Each number is 128 + 24 x the weight over its row's rms, rounded and kept within 0 to 255. Layers, rows and columns count from 0. Numbers have three digits each. The size before them is the row's rms in percent of the matrix's.

# layer 8 MLP down (transposed), 1280x320, rms 0.174, rows 1004-1110, columns 128-191
096:110107125099130109121091103144119124126133137124134122113153183177135123147127111116121099132129104154132096162135103114127148136131077072117144101133091171132095130170126080117125135121143110
104:120140130167162157092130135130143125103125142144118148131121096104095126162131111139141143081167106140165165121103121154148118109134154121113180124110090084093103118093090142132110073135155099
085:115142136198102147088150143151187156127140133081177070165127156114130088081130127130115130066108086130147141134143125152126152162155164108125151133112097077126127127083148164123084119152133099
103:141099157155127108140044174133133159165150130111112108127088106115157160118117140121128154079101138160100171107125153117135140179182149137096103144136141123105104119164115123096152126117142135
088:117100110151159160121138117193128104173138109127080161156116173110104110107110085104119123142167159119116084169103165122157176116179143123111132087123154178090158134127180108109101131148129103
097:121118132094127060065147115126127170123154122083147120142153150116146115126122157125114133102109158109112177142091116127154146163125120126158137123084156081143142210124097141139098120105100125
092:128109101157118157166147134165123095153093144120114113146127144109089125141132097140133181123123110113129126116169140117080179129110153142164104137136141096138156140105136173145120112141137147
111:128136116127155103094135144159080102132127137117123133143131183143120160098135156151142101129097104136125138106093158123126138100157155144165123120131124125109098136160125125153114114129109123
091:111134070136116144147123129160097129129129098142151132148090113108119126119151118121105128150101124132114167123132103149102129121084119134131140124106119096088158120158125144136096062078104150
098:128163160123113131075134151102152129173140108080151135112135158152089143127109135140122147113089127128118133138143134119161154174151127088139036110104136115133134126145161098167155160146107147
081:088138127108151145093182126185097137125101121138101156117112164119132160138115154092137152114136131166155101128129127108111094130071124137147112116115147117131162107147119129159116147155138113
112:123150124106134130113138128146154163115137089125126164121120134117130090099105143112074126135137143127125155121089118131122143131164166123150096075135099092173130131120158093101126089124088106
095:134103099115139146054124146155105104098142148140132115101112136172127137124126118086127102151105116139100133118113116108161135119129066140121147171150097148113129114133171136145109159152139167
098:130134178096124126145126164174097128116138129141121152137158129126148122113119141128125158107137120134129109111101081117162087112117111101074164097117142105111150096127090155088124109101146130
095:126133127108080122094111140112145094119133132104150121157095167100166081080115150131123115126175161119091117179126128150117198124132110141130097138171139124172117121143113147102101164148102120
080:147103137153139119146118159187157124135117112102107106150161201135128125092086096151121131171191085095114087143136140100093108119112086088127150132109114142155120123123172144152108162151144132
105:141120098122085157110131109103134140127140129119088121145096086140112093157160078130135128101134128110167162132103114125078141103172143077130087126130143137154169135130129126135075105160138106
081:133100165110090161130103130160157147114136119141139096132153141071149157123071202112154098129101103147090122204121133112147111116076104119108111103128148095192178141095163170138128135112165103
083:120166103147160174070172121139168139146088123146114178153103107102128078142169143138136122161135144150140129117110143147098128168136148137100141145104132146138097126122125132127141123105116152
100:108152128117132129089149131101080126123090151120124153141126081149105178120099130136112118143115157096154147121106144083129129142124099115129130165143176100112130104107124133123133143114144120
097:152135120135097107123132142130150140131176114155101099147152106161109179141109088111160159142141141122148124115115150125117122124129154082125132139154116110141118158108149161126116132123126168
105:173128150128132195126149160114112087147114127134161172082160146085124138129109098123116106121128117155133078116135130096156133140104121107138106086153101112138092134113136135139103104099134107
103:153133119113127105111107132105128133122120140148194147164146138136122145130106120123130116137109098123159112077152095115097124156120093118105159148116115140130124132109094142145117146140130124
101:147114116131116083112115166149161111117139135136082119123140126111086130132134136144072152160196186113146088130145128136161175131118117127132096111139114131119167099105167125147146145132120095
117:142110128104168124133148137128143126130117128138153139138148142119159147116092084105121105177109162160121122066133150128165129138124121143113139127117184143072137136110126125136143143159123149
103:141110180146093175128140132093139172094117142168141108097149097120139144100126116111125113078095111074138144092116108106126103136154157144141087160136100130133121135129127160122128133122079101
092:105113136144134142108110143145113135123117165131099143123094156133172138136108124099115110130169142119129163101121125098126138174151156105109136077176125116130104161109087118139104114108153153
095:160112117121132118104100127120105121138161174090187122115104103105134143154152113078101156128151129120178142096145154136079162124133095122108134138141111182116131187143154116143185143098146136
095:109169126141106154190106132114132121138145060101155137129132107102146116100143123165137134129175114132119140099153121127121099151165138168115180149104064109133141140151132114146138111140117132
095:121136096119145141151139123155144096098140104148123099129095111155138098094131121137064114112159134140110099092165126127109129117115092119137110149140123164107146146149165124106070093140085127
079:119109107092113150172112110097161205145147089131133181135105118147075125115129151150179132122167121104113130143164131136116122093128164096098147092135109099138143158144149108136145100117161146
091:105145099148123107124130112169122125111112152132142130113083140125101130134097088121136167157116128133118082110116088132130171142116180126134131133109155145113117102135096149128114166139131115
109:131137124153131109183159108106075125140097142176085098113172132127103155151096128120127138109168125140093118136118139109172123133136151137107166118102127112145110164123173125164095176115112082
098:114144137101145075168162172102175087136076103155099141144107164142106106150099112144113137143144135118170129112124128123105138122125154105154108118156138146092157126102083103136121157135111126
105:122148116174104100093135124105103158129119148163145095129139162119130110134117164149114156123113131127125144131157076131113159152138131118150104143139062161072161102144127117128128149154147168
084:100136091145125167125134137117177132120151127128113136133133127111070135143145165132127149121117117065112101139163166112128146105142106114173139126146129160102122163107154125150140107151144140
089:121135150087091112087120151130117117151149137167114176127129167117116107187142075141123119088124139094142105151127142126170108099143112136148108158105133095127171147096138137130135122101093175
121:158164163106137165129155121109186117173101114134141102147169118138112112105153139116145140133143143109105120122091154149171172132121145143096143133176138102148094153079114132068147168121147116
093:120136129133115156116167127140153079119137129093105162126155098142123168151129133125149119137132102101113127153106132113146153131095104123166083131141126161128140172124112156151107130097131122
097:148134188128152154135149122114122129135119170128123137126112132118168111150145153151132120124104108117168167151130106183147170142045120120107132088101119145123095136149133136134094151151169144
107:132107097113118143115141119138146150165082143105133101167099116095135099134120125122163161155132150108147092164119117136147163095114140118108133136131096138100087118080101099103164147125137103
088:063123141121126124175132089157159124143145090084140125152118124110082128132173112156158143142130145105094092127099127169110128169157122145112125137094139202137097130114117146151155163120133124
099:185158134107155151166136128123127135084124094124140118128112139142188133126107122116120138126109116131121070079115152094127081093099168096094117152138103113125147145158119139065110145097106122
095:037151094171144137096135186110169140110170115136135133131127138156137090142134097098123149123094132124111103124136109142135158126134141116140115135121115094109138106154154120174136144143092082
096:107176137158103138163131131119099148155143102102116086129141146109113133158132078168111094137142101095100167094109113096140167116167091110135142125126133183090118141092140128103153121149129131
098:134101149112117147164122116103143096185144134129075151120132116166145142138134136139113073136164105098129141124158113079152161088127106117121123114076157139138134133134110156152112102128200142
089:168116130129090117101122107140154134118125099179117164098081120165124119102139122151105099163153147101172100128165178154114104145086097135136088136084098133113107123146147093134124102084091155
115:153120101112159129142169137141148112116102096097137122114107131130123107097127083107191080151113141117153125096159132085136151096105160108134149096173149108153159146136078111142177114136159148
097:128139107116123125158141132119130135135168113157141135175084123130156117168153109087121067132167169117141125166143114152139113136124114143127161137123078167147143104081123139098108162112134088
104:110146154151144123155130109128118152110089101090137144180154106164187132101143138094145165123186137108098083163154113137112132139102152154089142134116175116105123133126127114120086101147141148
098:133153113099122119158087116177112080177133159147136113105144115140143138146110150115128107162151154123155110126089113108110168136111138126138127111134159187115125131136130104111106110118140125
113:126132129111087103165111115152159130114151112116096101109131117168109089127126145149136130112174148132057128108135141134136126107116166164156106145128116094176132071084153107167136180124127129
112:106128142102103103122132143154103108126109138130164160131157096169101146146123168174118094124135131178132086089141138119163146142133121162149141121091115141139128141147138119175157130137154094
107:165099124098126108114128133118158090126128153114124163106151070104135165140125134128124165114098163126184148113131122169130087135123085103151116156112131115163118118130100092116118107098163117
146:130183116101138128255135073112121161123125142145150097126124105110154114070145139165150144157093147117120097144110100130125154147167139133113141126095127156120077140108136133119115127107130156
101:159160122116125174128133116137113153141144123129161160144147101126176124152122093087097129147172158091127175143132143113139161097147120107128161147158103131174117097149118095142094130161116138
070:142112129167126106147167101131139153140141153133112130154109095119109150145160153117086130091184120175094109128141127144155173127117126118117113099158119121137134143085157139129118052121122114
092:163154121147150116131138151109155098108138129145094131164093096083134115171128102100147126171111161140120144187060112104151130139169122109162151129152123123139112083119129102145150158161150155
095:093138130159139118164129114146133143150137092111142071126119134120089116144153119146153087121144119096138100123128129121132148092061109128074111144140128106132135183143116129135134108124143157
104:130160156122128116147135128149094144121107116128127101115122061163105140175109134163102132071101120169101129144154177111098101123101134133110135150119145096103109130153146115119130173140120088
094:123124150103132119119111143129132125126136109146141097149137167118130093138136113139122121144184105138163105100121143105172142102151145084148115114150114130119136120086137143112158151146135117
121:158137153125131119153137152128077115151184155119128120108118145155124093122162180139148147143132127120125095148149121109114113134123160123177149153110159128124119141134123086171113134151134112
110:136146105106153112096134073160117138101126098098140162139150131141170152135101120110161121172098130129137170097110144140107134097123141095135140138206126107137152116139103097100149119125108148
094:159166182167136155152186091134128123152130162132116116158141128140117096147098116140110104131097150150164085168083109146144148180166154123131107106112102107105154139110097166101127090176137145
102:132130144144143106084095146140101135147114123126134139091114153129162120166129123125105114099146107170104074124113133095143138130147063146146132098114132156143146137149114127083140131172116144
110:126145123109091128100117137141056104092129142111191123139128104172120125136154127137151133140147081109118150157143127124137116108088105147151138106143095156125175141116115114125103153144117122
093:141163147113124127146114112129156118089156116143118103056134116164142127142132177138138153109147105145104162104138141141150111131149140133150154135157122116160138145147113119132104111152120145
091:162132150107098132193143146158112117172133117092094108127132096137107120147126128160142147153125148135102104122161115099149099156116115120123114121102169092112123143146096123153124118205162164
107:095166149128133104168079115077179131091180155138144178094114137146118101156135121134140193103106137161140102165094152098138109133104122147153136103110132118155134130137099121085158106136149090
097:117114128131133141083127145119160138130109106146101112138104082102119152091128150073106168137150129136086135090169151148085128162120122092101155141122144107166082133139149139153102147122151124
105:149115118180169124131158159159103131093151145126144100126142111167101116107121126140183121169115095115140122104112091135160122153102148078134104152161169096163132111132149101140185126102127114
097:102128155141177148107108147094126155153160149111117119121147162098118152144129131127119117078100124122132142104084130115169137127118068142171114143115127178108123111123080137142121098135166126
114:125138130155137120135104103151096140124093116096145118111112138120141153081100130141157128166116097140105135125176141143132171129155116133121072132129144142133125115126149142078151137163138102
103:088141160130183107231116122162108117122168145157149136129108128183135151145151162149137126102137153083153157116123127084159161109158122146129147137133135151072141143111092167081115128118121108
096:114154132162132178091086105107151135148123113152113115125144180124116162166112122180162149134080142140135063093147176145085153145144140147151150138057102129113126118134125113135109121125087137
111:120109133123172124158122108108141145115119130104167148130149121136104118147141166094116162152100097134100117134101126101132152110099114107083130164136136121155087124129082145120142125148127143
100:155188088145117121154148156129151110102162098137126134143129144121152134135133150107106146127170114116108146128119110097159100143119109095125123092091123088123166078131147150099083135115143153
110:128104173136080147077121107118124139141123127146124136133158125155099119162096114077140172149122109110143125153157128111154181137139154084144130163140121116174138154149146143138126140113116101
114:097128117125081139093114121118164164127044066157092136141105090141124140107100130146128117114142093150152125126174137148159127149122164125138140169122082132096162110134109150170126099102153137
098:071117127163149147144088115129111126077120163111125144120087148134091115131111166129177113165105116126157129089136166130134145145128114145149129110169142153132104132128176148134148109100139149
122:098095143131156122130188127136131128142127136135121145141186105089121107122131113111123110137148154109153057134135095126080136087106155109098117116124144099130149106105142150127118134093157133
097:129123141131105123136127157097150122074159088131097077132114131130100124099129088105140132149153149075087093168151142154106148112109138140164171131134098112119108132108130111134176124110126124
102:131147171132133140144091112143120136123109141155140139153124131115146115126137117145099131120098125128143137130108131095076105119140134110128089136166154133137063166165144116091137165102179125
091:145125143135152089180164127170139114133152074131153111121145152134165104120154119082093084117139141155137108115120130152134099110135129130107161114127082128067150145121120090045144136120102129
108:109123155108083093129122152149118134175150153124128139138125128127145129133099095129072165176088087157116135151133149113128137107112156143117136103169115080074122142156140068128118138109110159
088:103144141114147122151120148140166118136143123119148133104097136180111116156138084122132172164131085086119158142168129102164140113098143139103095147157120144145109122130077135127094138118135132
097:105115167143110172096091145125141135159110140104135142103138127172109142170147142093087132139146146117142131097153096099150134085099106150101124142127128139095101152114117113068134137139175145
115:087125054119100122152143142125109154155099128131148146148123162119090144110150140123101125114150122138109136097136146120151124148128129115110148117122121114106144151138164113146173129105133113
110:105110169110137167101179128130149120109105095124133128106117116134108158099136131110129130134121177133127108097126114142133136154123077101119172121127176131138147129134120158132121150096177135
093:143097132118136109162118120145163129101134120128128165149126132088160165140105090187157092130124114097142152144138119146100176126128167123120087149117098131095098122081122143108123077120146089
094:150109147097099167103122150085098146136094135125124125064135104138131136156173091145128123119117138150134181144123194104118138177105122085134093128101139134163144116134130118185113136089134132
105:124138130077108116107133112109099165144142139077151112137135104122107117101129134155116117133114129110137145142135142141179110200110175139129105131175109104167075112100153132148181150134129110
122:121160147135084130169113132119129163168153111125121112116163186141158146152160158157106127156138148125150110126137126139172137172130117106141125111133139137155100106104102087180140131148092128
103:118074133113154141125097091121153096133119107129096163099135129129144120158092114137119140133140186135161138147119145092105137126163135150106074139121115158101121129183140107143122142100131110
127:137092134137119129097127157139122132163131187119114117143147075126119125091131171064122100130109095107131080100101127120082117135110127157144160118098104129126084107136142104124128102109138104
109:129105116139159127136118137118152141108108129130178128142139090164099145125152092100136182147125140111136104116139104127109133124132112135131152146146129178114144153176096143133129125139140187
097:125139172130115168096132078089108153142130149124124139114130146116153122159151159114058129163136111149145120099134114132132103110126165131167121151108148118110096131144108128140124136131114127
108:124138141148081120196153135109104147127077094115135158139148152124094127125135106153128143124182187134121137126115122138144085098109132190106115091128146108111178124133080152130094126125128129
088:141091102092106134130103078156089101124159104155149145111173140096109120150134101127152135133127147139112098128166109139158092124115072125148103150173116139102128130131092088128099163094128127
083:127076153140141111099122144158131153184109109171107177170129177133165150157122141129139166104148111144132118121107108148129127125139127160141096107095121134145140122135117152130157115107145119
082:148113190165129134150114125120127124126100100127118138145090141149109101097183145105148148118169177106173164131124125103132087141136090122098106089125110092159111124159098135146109106108128124
097:157127153139113126169115120121066086170131106114142149117118144137156069123113093104076109148096104110090120163127168114091129128130138139169166126134136107162103110185139122130104135162195138
092:108156119168127103088159158180124097107154110109076123146146116105123128090124123198099113117129131105109122141142129154118094107121137132151097156133113119129157122088124121132108128111190162
100:147117175132142126140164130146114152122120136147143080146139158123143192121179088144124124141117106101121162046144100135135166159123144120166108147130144108135083117113108144173097127144115085
096:174089122126144156108140089121121129120114149103112099138151173102122140133130094122146128152125128136160128116090154112144143105110134131153119114160167129153145134132094120147153150121120107
100:178108067110075107116095175105130117136164112101148123079121133103114129125087103152160144108131136106128103121142120143102100133135116105092133171151141124164069124121101136136136118082150152
100:130118097135122138117108116099112126103102125119167163103110114156129134148089125150136146132138135131136125146157138112144135123124142133109140114098146158117160143132118153172102160129104084
# layer 8 MLP up, 1280x320, rms 0.0892, rows 1005-1111, columns 128-191
106:114125105160145134118114150165104093123094137134165095150118116112132158161105125147124098125138094097121091175162089139136107149138135128103076146091137099143102145132104113117099101178115119
089:136117130082151159138137090111091103150118167102128129091152150179097107165119115117155148162110161088149157092136152107161133134148149135127131137119107141120130121202137109111127141128126145
105:122162124104088159124163102110121144108111104133101072140098091134147109087091123150130150121150130101095125094151144166098119140091138141075122142126119099136155131143151123132100151153119134
089:136130123128106127110112152112084140133123177111094118090137142102115188089122136114151131129121058134131129092140135166122107147130112178159139129135099119110134153170139151131158126128126128
097:096123132177140085133129147100127079122085098121153142096130122140104146104106149117115140104094094140127151128150129119134140150150081162128093145100125166127129155150136145103091135131176173
093:158099181136120076125121064076149142104147103123104149111132139132113142133120128156096114118114077152136106140114102095138148149145128201129116149143135124131093121141145135134133116111091120
104:121159171087130108124134137163152142118137115144124129095134122110106155094140132101163100123128115179082104114185104118128119110130102140135144144155097141127168169111118112163108083131141178
089:132097164116064125149126127121099134116158117196109122120088156161099149097164077150149129102093160091124099117139130144113096139135095135141109106110120132146130159133114149138120172125115097
103:145131114113135124121146112166119123093145144101157140164104119142141136174121152106118117080105156129132142109119129186117093157129140133127098132128123084104140138191097132168112155106122134
082:095154131143087156103117186135130145127159100135134093120156149139105101143138152089122118174097109134151130161136098145160152127151138131137124107130105158130119150099152138101128134149113122
111:139044094113166169136120091079125159138135132115108172138106137108154120110076121123137155135148119119135106114118119097148152171091091146128172118161118102167119124172125167119120137137109194
097:111142097134152121111164105140149120107129137160123143122179117144090148158149133126161134117134121084145112113105150141125106083077105137136138160143142145159110174143078133114110126095122125
097:139095107139093135157113163081143159115145120133105117152102109139097147106123138151145127080108142145145168161172144182132125160138125151167129174119096104119160160148116123117136151162154146
098:148115142144146175157143107090107155084128108151147113133159182123158121149126138102115101160173146109183124145085116123123158151118130134150126106156088145130137111150143141116119112081158125
088:108128149090124155101153124084113108126142161144136105073125108123098122113147139111115103140142136175141173146109150153094113120116096081174132149127120110128136151121121103120161120121130164
108:152120174067138168156134136100111117105157156119117123124155103159117138093138105109141115130119128174121135149092150155126119118055133151093142072104140098158116154118132063116111155133138113
082:122128111141163115103117135130134131152120142138132122155148129147095166106143111151154103136115170146139099094161123117115153156136136156139097122128096138132103128140133145113159145081150112
091:130081127105107145115105102108127114117123130140141114127180114118184171127132141136154064145129127118138132093183143120142116124150096112137143140124090092110095128128159168139152123146125159
098:144106141107116122155121129138148140157138102158097138176144090148125110102119132176154165137121101155205117102108109131117163092120096113138114134165119127119080169115138090189113106153118130
100:123144151133128097104123119139150146161144119164096149141156096155164158167140102168152113141153142120075174138092126136142129085103127129119158148105138133130125175110140116099111126120113105
105:089134097107135146141087132108128141146081098113132118119109136122137115140130155144108131129129088111133130172080142147128122104157168123106147155156137102146125086109125131192099106137089139
105:109076096152140145130127109117168098107157165128141136110148112115117094116134085165144141127120152117168142142143131176148115129100147153118074120131150095138100128059147126106091151127103135
099:194131090122102164162160117113068160142146161138173157140134107170155148112089140138155101106117110167141094115120133121107132188148149105131132124111066123181087153166122139125130114096140091
108:168125124137134113123127130112117149136127133128108103139100120142108151094139103143153132124135118123123081096085124146153136142097127136158131132172103136117179140078121136123053148162137131
103:117200160074160137124115105108109145156089097143120156143122146162109148126117123087091135088139127134145140139106127126103140172122133086103173148132127082175117144126110150131119137118109132
101:130135122108147090087160114105125116105139103100134112139117101127138133100060169121184144117115145127111136164115094149150126142060128103112153166111119103128156119161125099112160166137114119
100:151144115111096092079087126105141144129093122119137143157135153139134106135138126138154107151112111122177113149128142142111128134108115115133136129063138139114134129171133111152132091127151126
103:105128127102163145094143165144113143110115122131138136124115130152142166148156163115121150075113061117113134134155138081102131128136160118109132112107156102124170102123100136101151121122058156
099:138194130127157132108172119143103143139110121154090125151146086108075117148130131117171108124120136156131111164133161128141169109116105112118151131150118088161114124112171123073164136141130137
089:132142134094166129120147141155137150125100079110098108132168138127156152129149120115137130109165132156144149129133139148129114117128144113181143139117167127101169139120108143142159101156091139
094:122149107093193121116133157113128140135122149152122134149138085125168118106142140181125124113149077112126143133121124087142128128116133084132157109137137145146156137080175109122142147079139127
105:126146167124128103168133137075134131125121115103149154161114096110109165124164120149127120133122140113154105132115124146126123108128151188206150199149127127108132111102145136098165136080086085
096:151152109074151132116082151144144156134160126072092116190065132110136148167101147125129129119131120119133134117143111093135098161100092134103140163118134166144147114147159115113147128137174111
101:141123094138146131093118143088139138105109122119147151137106133154132134163144099116104110099110162108133153136101100178132155105136096156098129105125144114100102101117115150077172109109102080
095:113118139104132066132138112090106135141131096122130105133119124123158116123116154174150118111167142137143142184100089116194114131122093153156121087101129182137123143127075146123142135118101133
092:108140133153171142194128124132125132136147103109148115127132143135097143113108181122114134167154153131080179153145127111124143117142129113094144126125158084102173127134150165136089182159158136
107:141175137141091137145108121137102118171081100127157112128122097112160172102134140126157173121087130126116190089160130148077122147148118141149158097134140150107081127148138167141100132143113115
092:121145106119119120085136153160146088135119163114112131056152131114131132085134162147150118109185115108125142092182153104126164136133114116116167141118116097153125122103101118134131085160143141
097:160128149079101114122151119126100142126136133099172166131094150098061157134107140093129126116161148101151157102162114140192145116142149133117121154154155104068144121121123134134124139144088174
103:141127113167142149095087130109107080170151085134143159144121117126089097116156129127121127141115146186115154140127142166161101087139139122111157132145129091126142113113155111151126087103123125
095:162119098150099098113145098097123123195146122149118142150145102185113124115138122065154114091157130147114113155080126144144151108109100164127115139125127114130166120138188097171122112095131135
098:113118175127142102101142145101113137128120114134130140110176117146115100182092142121119152150168100109128133153114118109138104125144147149101160104104128098128139096105136149103142123160125116
102:130132128097100132109114131146145170146105127123144082101136164132100135163110123110145120178129100094159132138103106135107144154147108131131142132088117135168145186139110134134132076104110127
099:131139154180149106130126133124108084117111117121102107118103122118132137126155121126160131165107158127136106138157121150144131110091137139152129130121157140130130109111123163137103135148120059
100:155168125169133163136129109084113157101142118125135106131101149108104098141135096104196166151112124170126093142120136133153140149115097124131113107141081113141146137126116104140113144131095133
089:115116114130139121100115128182165120121151123085155065096145116128132119149112165124124105142124134123081110137092152109166121091121062115122161151124117145111133133116159129137138123158102137
115:173123075117100118095102113130163158111147143101110159120122149121157124153095128117110170109167098135135110198121082132132143128097146141115147131095153110158086135146124116145163113118120136
088:127079158121073139119164088138111101106111139096116133122117164169069116126130116156141120119131143152137147146130162085102101146109111106131112146146128090118183114189157134126133128124117092
102:142104151158095138101129114115116154131127163154108112095129144156126146101123106118151112151107109153124101115089139148134116109084147125099145111114076151132088129133136157145147103172140144
107:179129090128143123104105107135134136096094124134112095162142139127114134071126149146096153149087176115080111102120169139164156157110104127168094122125161146157149094123145124117103092136113139
103:082103137158120151159098118127166141146125150125113123054149138132134115115116104143079112134101088120137114190100134112139134155121096168127118136134114133125144175135121120135088130105158128
112:191193125158104162093110112160151126131162133142139079120113109094136155131116145150173152115122128086159187125125105133119146080106151137091133133109133113151127132124109102157117127173105132
108:126115161139158176141147169162126151133095120157153105084153157117115156097168198179133120161133133130180082134143159141143116147116126053095116109132105134131161135112124136110162124135139077
131:105127113097127127178107154099134161101128143089149131126166102086166122113113118111130110161107116116113126104101088147141149115137140141106119166105136181110131131114096125120134125133148152
100:102120113126149096129164106143083146097127118070132145109144126146098115139096103144126111087108130128119177148142105171180133180152100129128122119112157117110154113117156122141162164138071131
064:119132151111125169074144135081118174157068137190138105101118119129142128096138135114145124113133125071104151162118132104162167141101152121132126164117151083146145136181125083138152114111129138
093:107090115153098103117132120116099140142138118122151135153148148151139100112115152152147144130108128119120143071121159155084122122114131122181136142125156135167154152149128096158140131104160134
096:134116081123103102160114162126124117127117127130117178107098106081180110119086117098155091094130164112141146142129129148136106178124096141128123142154158154113090193131144143130131141110099098
099:110098132139089125160135122111131096127120113147139161133166097140158092115182094154110135145140134098175119132117149139090109132126108155153088094080145135096130085129133152141107112109108093
095:133128139101104135108094151089104132114171124146090118149071157153166103097124129125132160103107135117148135129086131117163115141155105157149150129114125119115121101098149140081095080134110113
112:117116119122153102090155118092089157123162142130176127105200111133088122128118086144139137121104136125107129177145172091122115151133135121141164123140132090143111143148120083147130149123116117
114:115127129126115149145146086109124126097132097109109126116130130152146094158127141145110076084106168170113111189112113114174119085149131169119122092125112121141123104133109162118127108149167117
095:158091103115099119120103101100127189102202147107146148128097117118141123092121116112126114140192130100121093117122104129134132115146095144116112138168154129179133150122123089130137117118100107
098:122133135098119079139141103094130172114122119103131129135149131106092104124121125160137141155126121107119131143134081150115163139084174122141123116127127117133162115144125111176107119129132134
103:121072101147145151094121157126166179124156137136143073141139159165134155128146125199120152115124121101150107128139153088119147152082157130151115108095105130089135170129152114124130148132127165
099:144131079157142191129140125125083111131138134156137130124100127098129129161091136134117148118094126095057129164113161099141144116126119136108129123102147135086108121101125131180159124136125146
103:126096127084110153125110128133140111118159135139132163144150137143127105169083127081133158105124110124146082115130157113124104111117111174143132126124049141110111110152134132136112106050162113
107:121113155131152134144120165124133160175074130132119120108146090117152134142116121091115109115165146173115149092129091178195117089128111147119147110118130133104092101119117131128094145141100115
091:154125122167137103130119134129143149051107154163114146128118118122125143147089147154137149144161109089131110102147156120126090113091126157102085111123089108185149092167122116159121127146120142
098:131117148099119099175122125120122119151130137109108169126125092123152134189153122151119118071163121139138127140138158124165114127138113140184122125158112154169166134097109152152079139167139133
104:165112146163167140141112165145165072102157080139162128105111105125154189102147102124142129103147120114142137117111120100147131094137134142115104120132106096162125064126193151157124133136107114
105:105150141123127120184137102114116071125138130147150110121157127158151141183137147140098145131126117098129159117135131160132099141103133144122194125131116119121125135107118163180127124194163132
104:173127092134116118072157188100106146123100133130107148117089137140128162123153133120115152147110125141149132127130173155077100092118152123141128103119134114191094112112115150166151130147116125
101:045134124147131050099128136107097150164108163119149163091139093134102117131144147126117132157112124151139112149116107128183140147143114136149180119148144137127110138141122128091112120149114147
105:083153082068124082142096154126094125130115115140148124132137079168176163100138168132129095140127138092091130107147069136104122123128118118115134135145155148108112129088157127113142136108145115
103:124178096103133098091152156147124124124077140098118161119121094085096140112136145077168152140110142096103129182097126108159102135096112093143138156125127142132088146103129111109165140155159112
102:140136122126151133101130138113118158143141132167177170142130116111080116110122062148108136101125124136130083111123129150171164143114122150090131106124108133164123173115102146156137163133143131
109:130138103131149090096168126096117153141137145113121128114152125115137139113100172109122093109143116092092160114114111170122112147138075104165136118122087123128177112131125140143188144101111108
098:115141090094121119109137135119110109149124140129143180115082180110131121113110107101141076146153175179104132101143130131123151191118117132127090162109119131125133137085124107091153114132094144
111:101147144134138134148116162090126085109118117124156129124106114131115152108080099113145094123134140131117149163126148112137109124105132120088153128140147121117116113108120123162162132131114117
097:137071127149154127153108109096128118122112151122103141123166128125088164132147101101134109156123191088108107147130148138106108124142126134126117105109161110110159183128107122136101093127128107
106:124120079107150120118070091157162127117134103122130122134124154144122146140069111134160120109112136172110111088130108173119147110112145141114153159113183141104171166101190118133150119075123113
096:097138110192125133140133112114087154101101196097160127154092105111084120139145119191154169161121112083164145139174132138123118126122113111144163105116180129113083127133118115173132150118155191
111:113168157122149145141105099133080123126137161133110128105079139105099145184150157153149144167178133110138077134114088144112118136171143114132133121101144087136098138140154109158149112116071102
089:133099121153144153101143099130087138108125097139151144142147136093139133119082135109142094126145185095130111119135125152140127141090139113099115133109131139109112156142166134092149142123135134
099:154152152163146111119134136082110119148119145089124138104100143159154097107105136108119150115122110097144137134138140150173071117144111169103166119122133116135155113061095152153140102126108131
113:143142093149133107150147156125113122172071143082155155143124151147140163125171123135109112125153121076118097130138133107120140132136168146153193073125135140132124163127135110117092142158112085
107:150166109128169142141132158098122130147060114126153109134127160141138138115127166106127111114121132112143132134152113175156117102110136097137169143088137138136116166114096159088149077140167117
093:106135150157133130149127168136112162168118134133130084077156092139109130095121160140114133117114167170100131131110091165133103138104108141133143142121164123146115128142129122101147171110131161
102:148077068187101067099146126142100154140136139151146121143089101131099142111141099081123125135114169118150148093101103143154101122110113139164145167119109126150131116133092104098155129109146114
111:134136142120065121141096133148087153131113112098123055114116187109105132114132098156104128145125112167122076152107116136137096137114110111122151127113147150122107104134110122111112177137163117
116:124171111151138117162105109107126126214102085105116141146100085117119117155128099164103125112106138131143125134093134141084101159141138126151148121118106105151121144100128153122134164090117151
101:168121138081164043141139138109083170115092128113123141145115153152164092118173186082117102139101114120122176130115105089125164162158076159161144114120133118123154163097125068138169147116167130
116:128107164095129144123117107120073122145108145157095137122129099145123099185078181143128174151097099161129150160096138138126136110132113147117124095158166145146113094141185132151101122110141128
109:173131103116136115142140144134151121132130118160099156102091152162096137160154137113119097124106090082154117153127150175151124118150158132111101130123129123133126115075141101123138132107104089
098:131104115128136119132132130162109100123106149116075143141114088119078141137151126144134099093102160113110143131131116162122145139117142130086119137136152122200152112092149127122149106118179119
104:090176144122142161108150085133123147157137156159151083134074092134112159153098112139125162208107108180150120122121106127121124166122119120150113196138105162070095123147169102088146157125105126
093:148123146131118120069133134083126112198127094128136130130140126170115148080157123120132110147099138149136153105160150130122132108098102142133114117109109114089128136153098175100155120132119127
092:148137139121117129118154113116121114161111127149095145103134154166139174079168068148108092105139126119176118145085122118080114101092094154117094123170194120098153090164144169142127117121143117
090:138174116139110146093097130133131085177134119121168113136131163147169140146117190121107117139122147154136106171168136155098136125114118157108119133132147149166154118119143116090143131127104111
093:140174150121120120114123117051165107177112121106130122131126138144089144114120139144144104112107134164131118139170162148142098141159099130104128104123096154110133117135103149136136139109128128
092:146137094169111128096091145093102120143120142138108152124129163123125159131106112127127130107123128105133133135090156146107156165178133143134130104179122163124175122146161139124140141129117130
096:146162181089147130127098134153127157118122138137158165120126110138104158138161131066137077147114120102111116146106106169070082153126176132145113123139121136143119175131118143098152139161150129
094:111110122156185126137158091157147119147148117092157133125132128096155128123161086142139118103141139130159132132119114155118096133131124115147125131124106124074123148143025151164114131111159136
097:122169161097151142088129139177118130149050149145138105118114120108120142111150145098101166100132132114135101201110138123135106126134157111160066123091134161107173157128131106122153170100108141
099:120116175107089096125122117155172142124090149137095117081095096083123115142097199131114140159175141126091143165133134109132100148098140121152089147134117098100116130152140143149122137120152116
094:118147145107101122138138197112106133112168118112123127106136112150131097126129118117135164149145099144150134132124087130138121091144184106148131144145150103132135158137135092140086126150140080